Each number is 500 + 50 x the weight over its row's rms, rounded and kept within 0 to 999. Layers, rows and columns count from 0. Numbers have three digits each. The size before them is the row's rms in percent of the matrix's.

# k: layer 8 attention key, 96x96, rms 0.124, rows 40-67, columns 48-95
# q: layer 8 attention query, 96x96, rms 0.124, rows 41-68, columns 48-95
# v: layer 8 attention value, 96x96, rms 0.0992, rows 32-63, columns 48-95
# o: layer 8 attention output (transposed), 96x96, rms 0.0953, rows 32-63, columns 48-95
k40 072:482442510492457552438523521562536530474496454487556515522493555488505435473501493524434518439525549516362417465548521481529677488488556562482605
q41 065:515452480428480480522577514487478529503470420624414582523565537507509492450477469524509480503569511483446445551521426534468576548516494567425444
k41 148:468565471467459524590556423441509537494470524507455538470432513429435528567526578407531520540504452467541577493543418526467324572546476455499432
q42 092:468493548622515416482414548529547423522432538412595454465572437509530446534503486586465483520506551438476491489510491523521492517431544559440568
k42 195:515545447453554442585570482430439553503485515504467515510494527425421547525515576436548513527461457469560571534514461519461344528543455422541430
q43 160:533521483414528493553492439506427504466504495555459540503429529452471574547505528402577505517475463465595612581533498574465409543563473467552445
k43 046:478502491500554485492485357491416537528574526454574537393523508456441426505535534590442433507559378485569523436481507403547422532496528461569516
q44 082:524457595491531484524475492513505400420463549468539437517527356468393617495528535554474454458514484456495481485484496535522501560472482460556535
k44 080:478526466491575542466406502519418555497412658521516502482505410510576426514600480476450531491472484465571514489497555589555496439469472504454454
q45 092:566541556522387578556493449591504432434458554394533537498476549429443554490473476477501571548476518488477509482576420513482502507442500569547516
k45 090:460485491599600455457401574556505481503457552509549486496524410458504503534415519514472500433536523579466497531499479504550547496437610568540486
q46 095:454545515472450440554522554524538337485483475436562516557536391450493530476439493460445487472488481512543528496463415449492457459532540589584548
k46 095:454462393552554528462529482460456554551587586409495593484600434574466529488556459576481522501523555422490515556514486394532485477548469529404551
q47 075:500521424554589483418497433468526474550529515473543457431486542436525497540492549446538441473487512574524485383418525463540481459449479547422531
k47 083:572529562492450466522507477461471486504489456602504499486576609517410528480545466439531505509433473489482555464564478564421466523516470418540508
q48 094:554471462513472524483562494544554537578522555521612485547445546535416512450412420497429491508451491506538368448508531403455541493433436516464579
k48 093:521457590487534516587445460550488535445534581485506472505481485461456542409515556432517493505458472459380528554617509525456547542473474465605500
q49 089:381516526408479500369573503495473540468552411560435547461505493526388484531537473535546556563505516530530514503432473462469467433501540529413476
k49 088:533443444508435501482516522459490500521542541508495480483396393538471448586487422520461432596571515468582588463491475490652514511490530539497452
q50 091:520448524423496606498446456616487444428569540448561444548553574538461472429416532558472449508447480496523567517550554557490502434498585529526527
k50 090:524487540475545527491506477508494525472428547487507522446490508497474521517443561482468422411453616499427544497479501561484530517471443413523480
q51 081:454543562432506522436493528515513630514543455421493537483507538583466463472543519457522599604527541507578506450557495451508517486548411501501503
k51 078:527539630507482537454520498465525453516540476569427483459480617355448464456517461453527526503458512501449491559422498502411517487517619542537453
q52 087:449439482516448568522425484523562508505495446520513462540474539484424548507464473431570551436543445524488512517572543566519487453420500567440489
k52 085:537419539508534504523480533545503512502416462485425448538442528397472511547472533492455413479476635489487551548493489545537492545541556404497380
q53 078:539503521387517524496549561508492523476508478453495397598554507518514451498492594473571490435474582471421576479557414498482539479504564544508472
k53 082:488513482455504472422492518544450436453490438518506626475432542551495459527488448515475474530488561547418451481530508591564544478542592427454563
q54 089:506471511472594545503472473502502531505552446411499457465457470497525570402480442460617472513490522523505538422493474512436456566532513566440580
k54 086:461566435524490476475434488528489439497475566546528519492516471502439512575568456551510477596500323459517546465457587495475451520434471508423524
q55 080:474513529478520535462463462451558475580553519489510439416502509468488452431534513594570559516448486550520496541448515449578409544528503522422567
k55 087:540516486470512423517449434501407481516475437519474479429513559451462504480428442473655525527592491483644512519499529502418470429519417550491415
q56 093:488414559458542489506514510455578535439486585551454430440583519418526488503616538518449476541516473518579423534446571396400478496531489401465576
k56 088:478572504488478527505516546454372454534573499452506517414360448536527490421527488533567467388480488538532449393501508538477464519491474448454452
q57 085:497492511473537463424555455467439551453648467497482385427405489520509456457440467482561369443525508490554506462505473453519536543448477594482512
k57 083:450572482452500551542476445556555429496487440509506599519450446480535428411480448470432502539487431409432507441436461512436572526436550521600522
q58 091:578564504486466493507458548514552508524480538374490433466539509501456568482516537419531568384470568510401425415551479544462484553494435498527467
k58 088:561499485527555515497458512545501373508487519579493470507538468467494547548508447459543552498421433527509527602452528513507479601532525470476526
q59 098:558453501543522512540525467447455506559529540547456591492628584517548468386495468556454582451459473472506446494612422438460568493441505536435483
k59 099:406520574513426557555508532486521545499415556581441524552456562424522466517537506448564556456492472465397542470466470536497488509587510478520403
q60 090:445464493505540504472520477522546497482456553464397581598526563450506537526426539507441499491452451511491484396558532514546583530523473411577533
k60 088:482532468491513473490491476442497559435575450517580437516519507456553501460519508435525577430426594540414594520539527605516479464501524465533431
q61 088:488497448556547530494494478510518485426525625395571489455486565501458571480501525437454357566534482474504399556524453412513485506429503544521415
k61 084:548508490484548467419503474517452471564478558512524558484518459522484538522474579470526422537498414520559570452561467413421402450528489550426499
q62 081:499569551488530508544455507561492464518446528420480505599496465547495517464537463590472632479467501449522611557442436555515543458440509567497500
k62 081:447433540534524542475481489521520599452461508494503543507558569514488481476525495517500516574428555549523456586542548618512579530451530476466467
q63 095:542487502480511572540544495574478490508478481399497463523552435533483535618449466455580406532578630524508539572536456487546459514546465544473501
k63 099:536535337446553454434519452497480493454571452502498574467497562448504454508464522495504477536510477444444447513525474439595418499441477536490497
v32 097:558448503534491494490559561495568441466510532503514444437620535497463591500402427516543439527451449457537498538517433530472539573427465473441501
o32 097:602402440493561502464482597462561527467495504512521479519539501490389527527456485447540520550491628469509461460590402511448577535503539584546490
v33 098:501547504586533488511436516572554539465459513375549548484535525435522468544657487452554553464462475480519478467492367510554488422492511460436507
o33 101:490519486545547500549533475564451478441499440459546544451450566510460555467518498498617484496473455591524443506531436507495486418434542471496556
v34 106:567509428540510513467442538408498599567549449496528445405514463610455468489442460531440527467501548524516507507435453502474511526523498456523448
o34 114:625526496552461440537484468466533530551417479441481526474499520514493501483519529518511520485498457468493492536504463434506449505425424454544399
v35 100:548516482465547475481562535476508437548463452538471359520582440458525518527369503527530443580466528481489519443392556487524543480522410492440396
o35 101:505492469531459529493580552506553454522418548538501458571503458433511478473417546418544545515468566508509470499472520485432612494529491501478429
v36 086:515474548599487581460519430515442442507467522551428531545506492498430538520382535477528401505561516502497564530527547566557538460541540506572431
o36 085:450492509481466576525473413473503396482453573499551523508470591437539468518479545525472494480473400495449523524538606531557412488513533533563509
v37 097:536546501475576535523487499472514507455614539520517448483532516554527404439554423514554529442458527498531476512464465479501509460524473522504560
o37 097:541501496525519460526550509515501558572524403526499530399579431496473503424489487541632568474570513515546451502456464524509557504541447462470478
v38 112:484536496491428576558485556534526498515549571508478448581591475404512522600423441469447384526499474524498566494506517488507473461585539541452482
o38 113:437555453527483516540446546570481505439378582537536436522511436457586435420525535626537519475509469424498575482516515526599465476505548531337562
v39 104:522490477445468503506357448537512520362556538544469469589506490498571554526498446522427485499481462602447524442493481458470469530451521542462472
o39 102:530570486550439563561429540578486449443427493566517497524529395460582532527535436572522517455574513515457525436490551480590518545569541429409532
v40 110:454555440508426401493488554501529410521469500552526503486448444436366600461489493519516450432479515565480603555622576502559514538483547509458482
o40 110:524492562319503494511427493490476456532446487452468486552495571523487497526471521508386507558570542472568525512554560540597441520424443528517439
v41 107:494478470476512555566499455510468544419511386619534429427415564417545453591504540421497421498497509491488434464476481479490517573521610491452501
o41 107:485589480571481477574516536538443468385498569520600488518483530492456531492509463545506405523490539506435488518501499446475474473451621396534469
v42 088:551510519500528506542409596484435488621440500517472481452439480431454527510549484506531423486480432575474511478419560426425529535579491566460495
o42 088:482530414422453453524469500418461543529546456505403470551524594512498550478480391556517468467574532490587490504506515457486405567547468519473479
v43 103:541540554475507533585483598506503482565376480472499469564450522509497493442456674479407489550486547551400556450492567525505518528426484535492527
o43 105:447551451468461486523492547400560463478505452524394527587495508487523479468530526478454460550475592590528542426492566521621537416525559494504479
v44 091:516527506603502433558498550546492500576550517415471532433515448444536442449569557478507490495415522549496448418521543575581482422537489523531493
o44 095:531550499452560521560527488520485491538463448498421509593478472537558512484488461546566474537591538611509627499435470549551456437537452491400433
v45 099:510529444442486559489649452494491493464536541451502584468530515460418485480475462430478461513473553561511482450484450575522448483543450484540537
o45 105:452537555508557513583507475546413522537515516469580527436450601396522518492482566492482510472395484415516511471517402503508485410536559559411522
v46 103:564557485461482467528557440472466556498464495462557412527430478448484522599466499501427378519510561552556501506429553527395524557515514536452485
o46 106:586515526550442519507535545530494540474512580534506404490485511491507492470481568444451496446452529396564465476539541360459518519510548481425534
v47 106:472551512487514539580540570530550439588531518597397631483476489472470426524538521450552510494581476582428517515412604524496543476492480489472417
o47 111:370475572420510519490549487400444449523482455540410526533536529512535495412472477492486480520539510500528557505528633597460564497576487503456492
v48 102:550503482404506443479533545563520494562532522483506472494566426555484485528387595505469605574528555408514489507571460386477506485452457459542481
o48 109:538546470434494416485477505526588564499502491480523563488494507575485457585485563454553566486419552459437560511491415473607504459374427484455496
v49 109:459462524467474504546458600534514426524445532526458470618529501573491578520425480476528490542518507442490477538581547412433464529540496508560510
o49 106:439442453516477482511460524504547492418412513504598464546459444446532492542465456517467439526502484563526519510543499567530440545507472565495503
v50 101:416549477569546412452432478536539532520562646540515522452546535471515418456471421509462556555505456456508526447416406588446509524511506429574582
o50 106:523550434605568519451521494545470546524562361493471537399525470533475454564472419519516559464429506543506465519421484512521486407569517476428535
v51 099:461567540472525540466378509551427528541506536480494571447419490539554557535497558558430538426503465451519443415502578496508460472471504531439568
o51 100:523610432538548515520463587467408527535513423502509527481514459543500523497453418647534525519607448460576580482440560461564439518433459553452465
v52 082:545519485587500448493536455460559411494513515477587348477491440418468463549459566614502526440401526498552480487456451420385495477573509540475517
o52 085:557537481445488475434550449461497502505505455473510460571466544498550524573546574451487526480512568587616407461465407401411465519510516500420522
v53 099:572494476535585609519465472475418477470466434494570468467536544536527482440599507557444506504471560459484528453516501513514522479534439428462486
o53 102:607508447615481502535458552517558513475554476484495543386458521589504523502497466593543504451543501522416496476486463484512568439505506384539458
v54 102:494465524438375539471435510422554522447494449504494513503558433477417514473408576522442542602428559508492567589600451491506486580558563518503550
o54 110:426551535405426411498463438493570523478370517464462493542556478487594431570560638488431521553465516507442481488598428515577467520473536457590575
v55 097:459493517469548588492462506520545464458443545483565510477502501430496571452458549570489497543516483576459479483529445500441491585537554450534641
o55 101:407583467522428492539492506467586582478542413492454521407480471490508508575451540537483450548471504561525537454505424443581467439526559531476603
v56 101:470474490533376472582553425476448490524541468528442512381411441507468507500538459574470464442507565489568551511503493531455513521570514516441487
o56 104:550531567407516518457465411472458502576515547482498518495515531542562504498485479554398484476560462416486508459534435482460454582446520509477551
v57 101:484519468629470553470548454528461474542428583437453456537459440476498516542527545503428501604489458518477515521521486520466536459474470454504444
o57 102:550397365442520527481447527531470505456461603475508482575443573452482547521486519423528529466464454461493472498491490401524504563445580425428555
v58 086:537486491527591491498474556473469508562455470409466586437437551497477464500555464559539581509490591567513548484460494531438529456472414495500447
o58 088:483542554500523537475584436360476476531520490470445512479428521443543521428537535452486483516467423534546439543487414463403532448575534507504501
v59 100:499505542482581375473515507524461452506511553542464497461562558500524543477465492419571483427386536528536519546474503621482539494509466514534506
o59 098:518504580496526576481572480508479495498582471601520463445558528461447499493440430449569566463532594582510494553454537602474521510568507489448375
v60 104:451479607521484468524506457566475474469401524459471569511425525520532489436475523458549540528465526463532464588550491530512481558586608506481555
o60 106:457506523508436462436555387500449495511475489489520460461478466517534501621567491462445431519561494607518579517528521501577413528494531460572538
v61 107:568601597428467569452466460530531550452534562408494507426471464526441463488494610483494469474528509428453476419515419451488497548523432447526515
o61 109:570552493463499498568535537511490458568555422482514500485549456503459519428512510432635569410438551571535526457444423432569597532482424468502523
v62 102:544518556431516506510435500470483515369571491509556461465594560447400445552395473575465470479524496475480484443580539426453477471468517528534496
o62 099:641521486454519492546453590566500510570435465470522508511520500540456525470483530597485592452480579403519472464491481437552509515471508494520470
v63 095:415521452472481491556526476509485552488509505515525534507407507457467585544478512484450393537489534534524485514619538525538492539510544559583448
o63 095:568433454441499508559403539572485540470445540465566483494498551503604465506520511501375411500477497451430476503494528486570447571450510562443489
q64 076:490507418488359518510461554462583607422507502543489514511594527496455512416577442496454556488536520605542530475572457513515565492588544509460430
k64 072:459534590524398509442497527568535551564454422356545570458496511523571461451479391513468474554472510466523557453497455505513447505466473541492442
q65 081:477454505474553413484427554545512474515483458602406531508468595463528408539617513516533500530556491449486526509440564539479478561474543490478475
k65 074:443560486481583616488482555457559484519550582532485561506533512517497599474538581504475415535547428563531427501499615537487465469466492517522508
q66 066:572522490524491567517547457536415460537433462510549510422540497482529493447434463578599553438494435563524474478594481551528516350591554562445519
k66 094:440577471516467477415542500458558542540526444518520645522573607565560452473507427444424499473396522509477535410504376454521452509549517501452503
q67 103:531478468459414435539456504541517497400555507636453509470559445493544512469584492524578508514525516471484554520514475499583515541553536424544455
k67 076:521434503472543497468495524540415503507441514411513368529483502394433527507486617511483482510535507547436476526462527518476537640481455434522555
q68 096:532514529421512503464549456415490499504547473546508573468529547546527476528463497529434501452378445548490489553510484565423466372535525507516514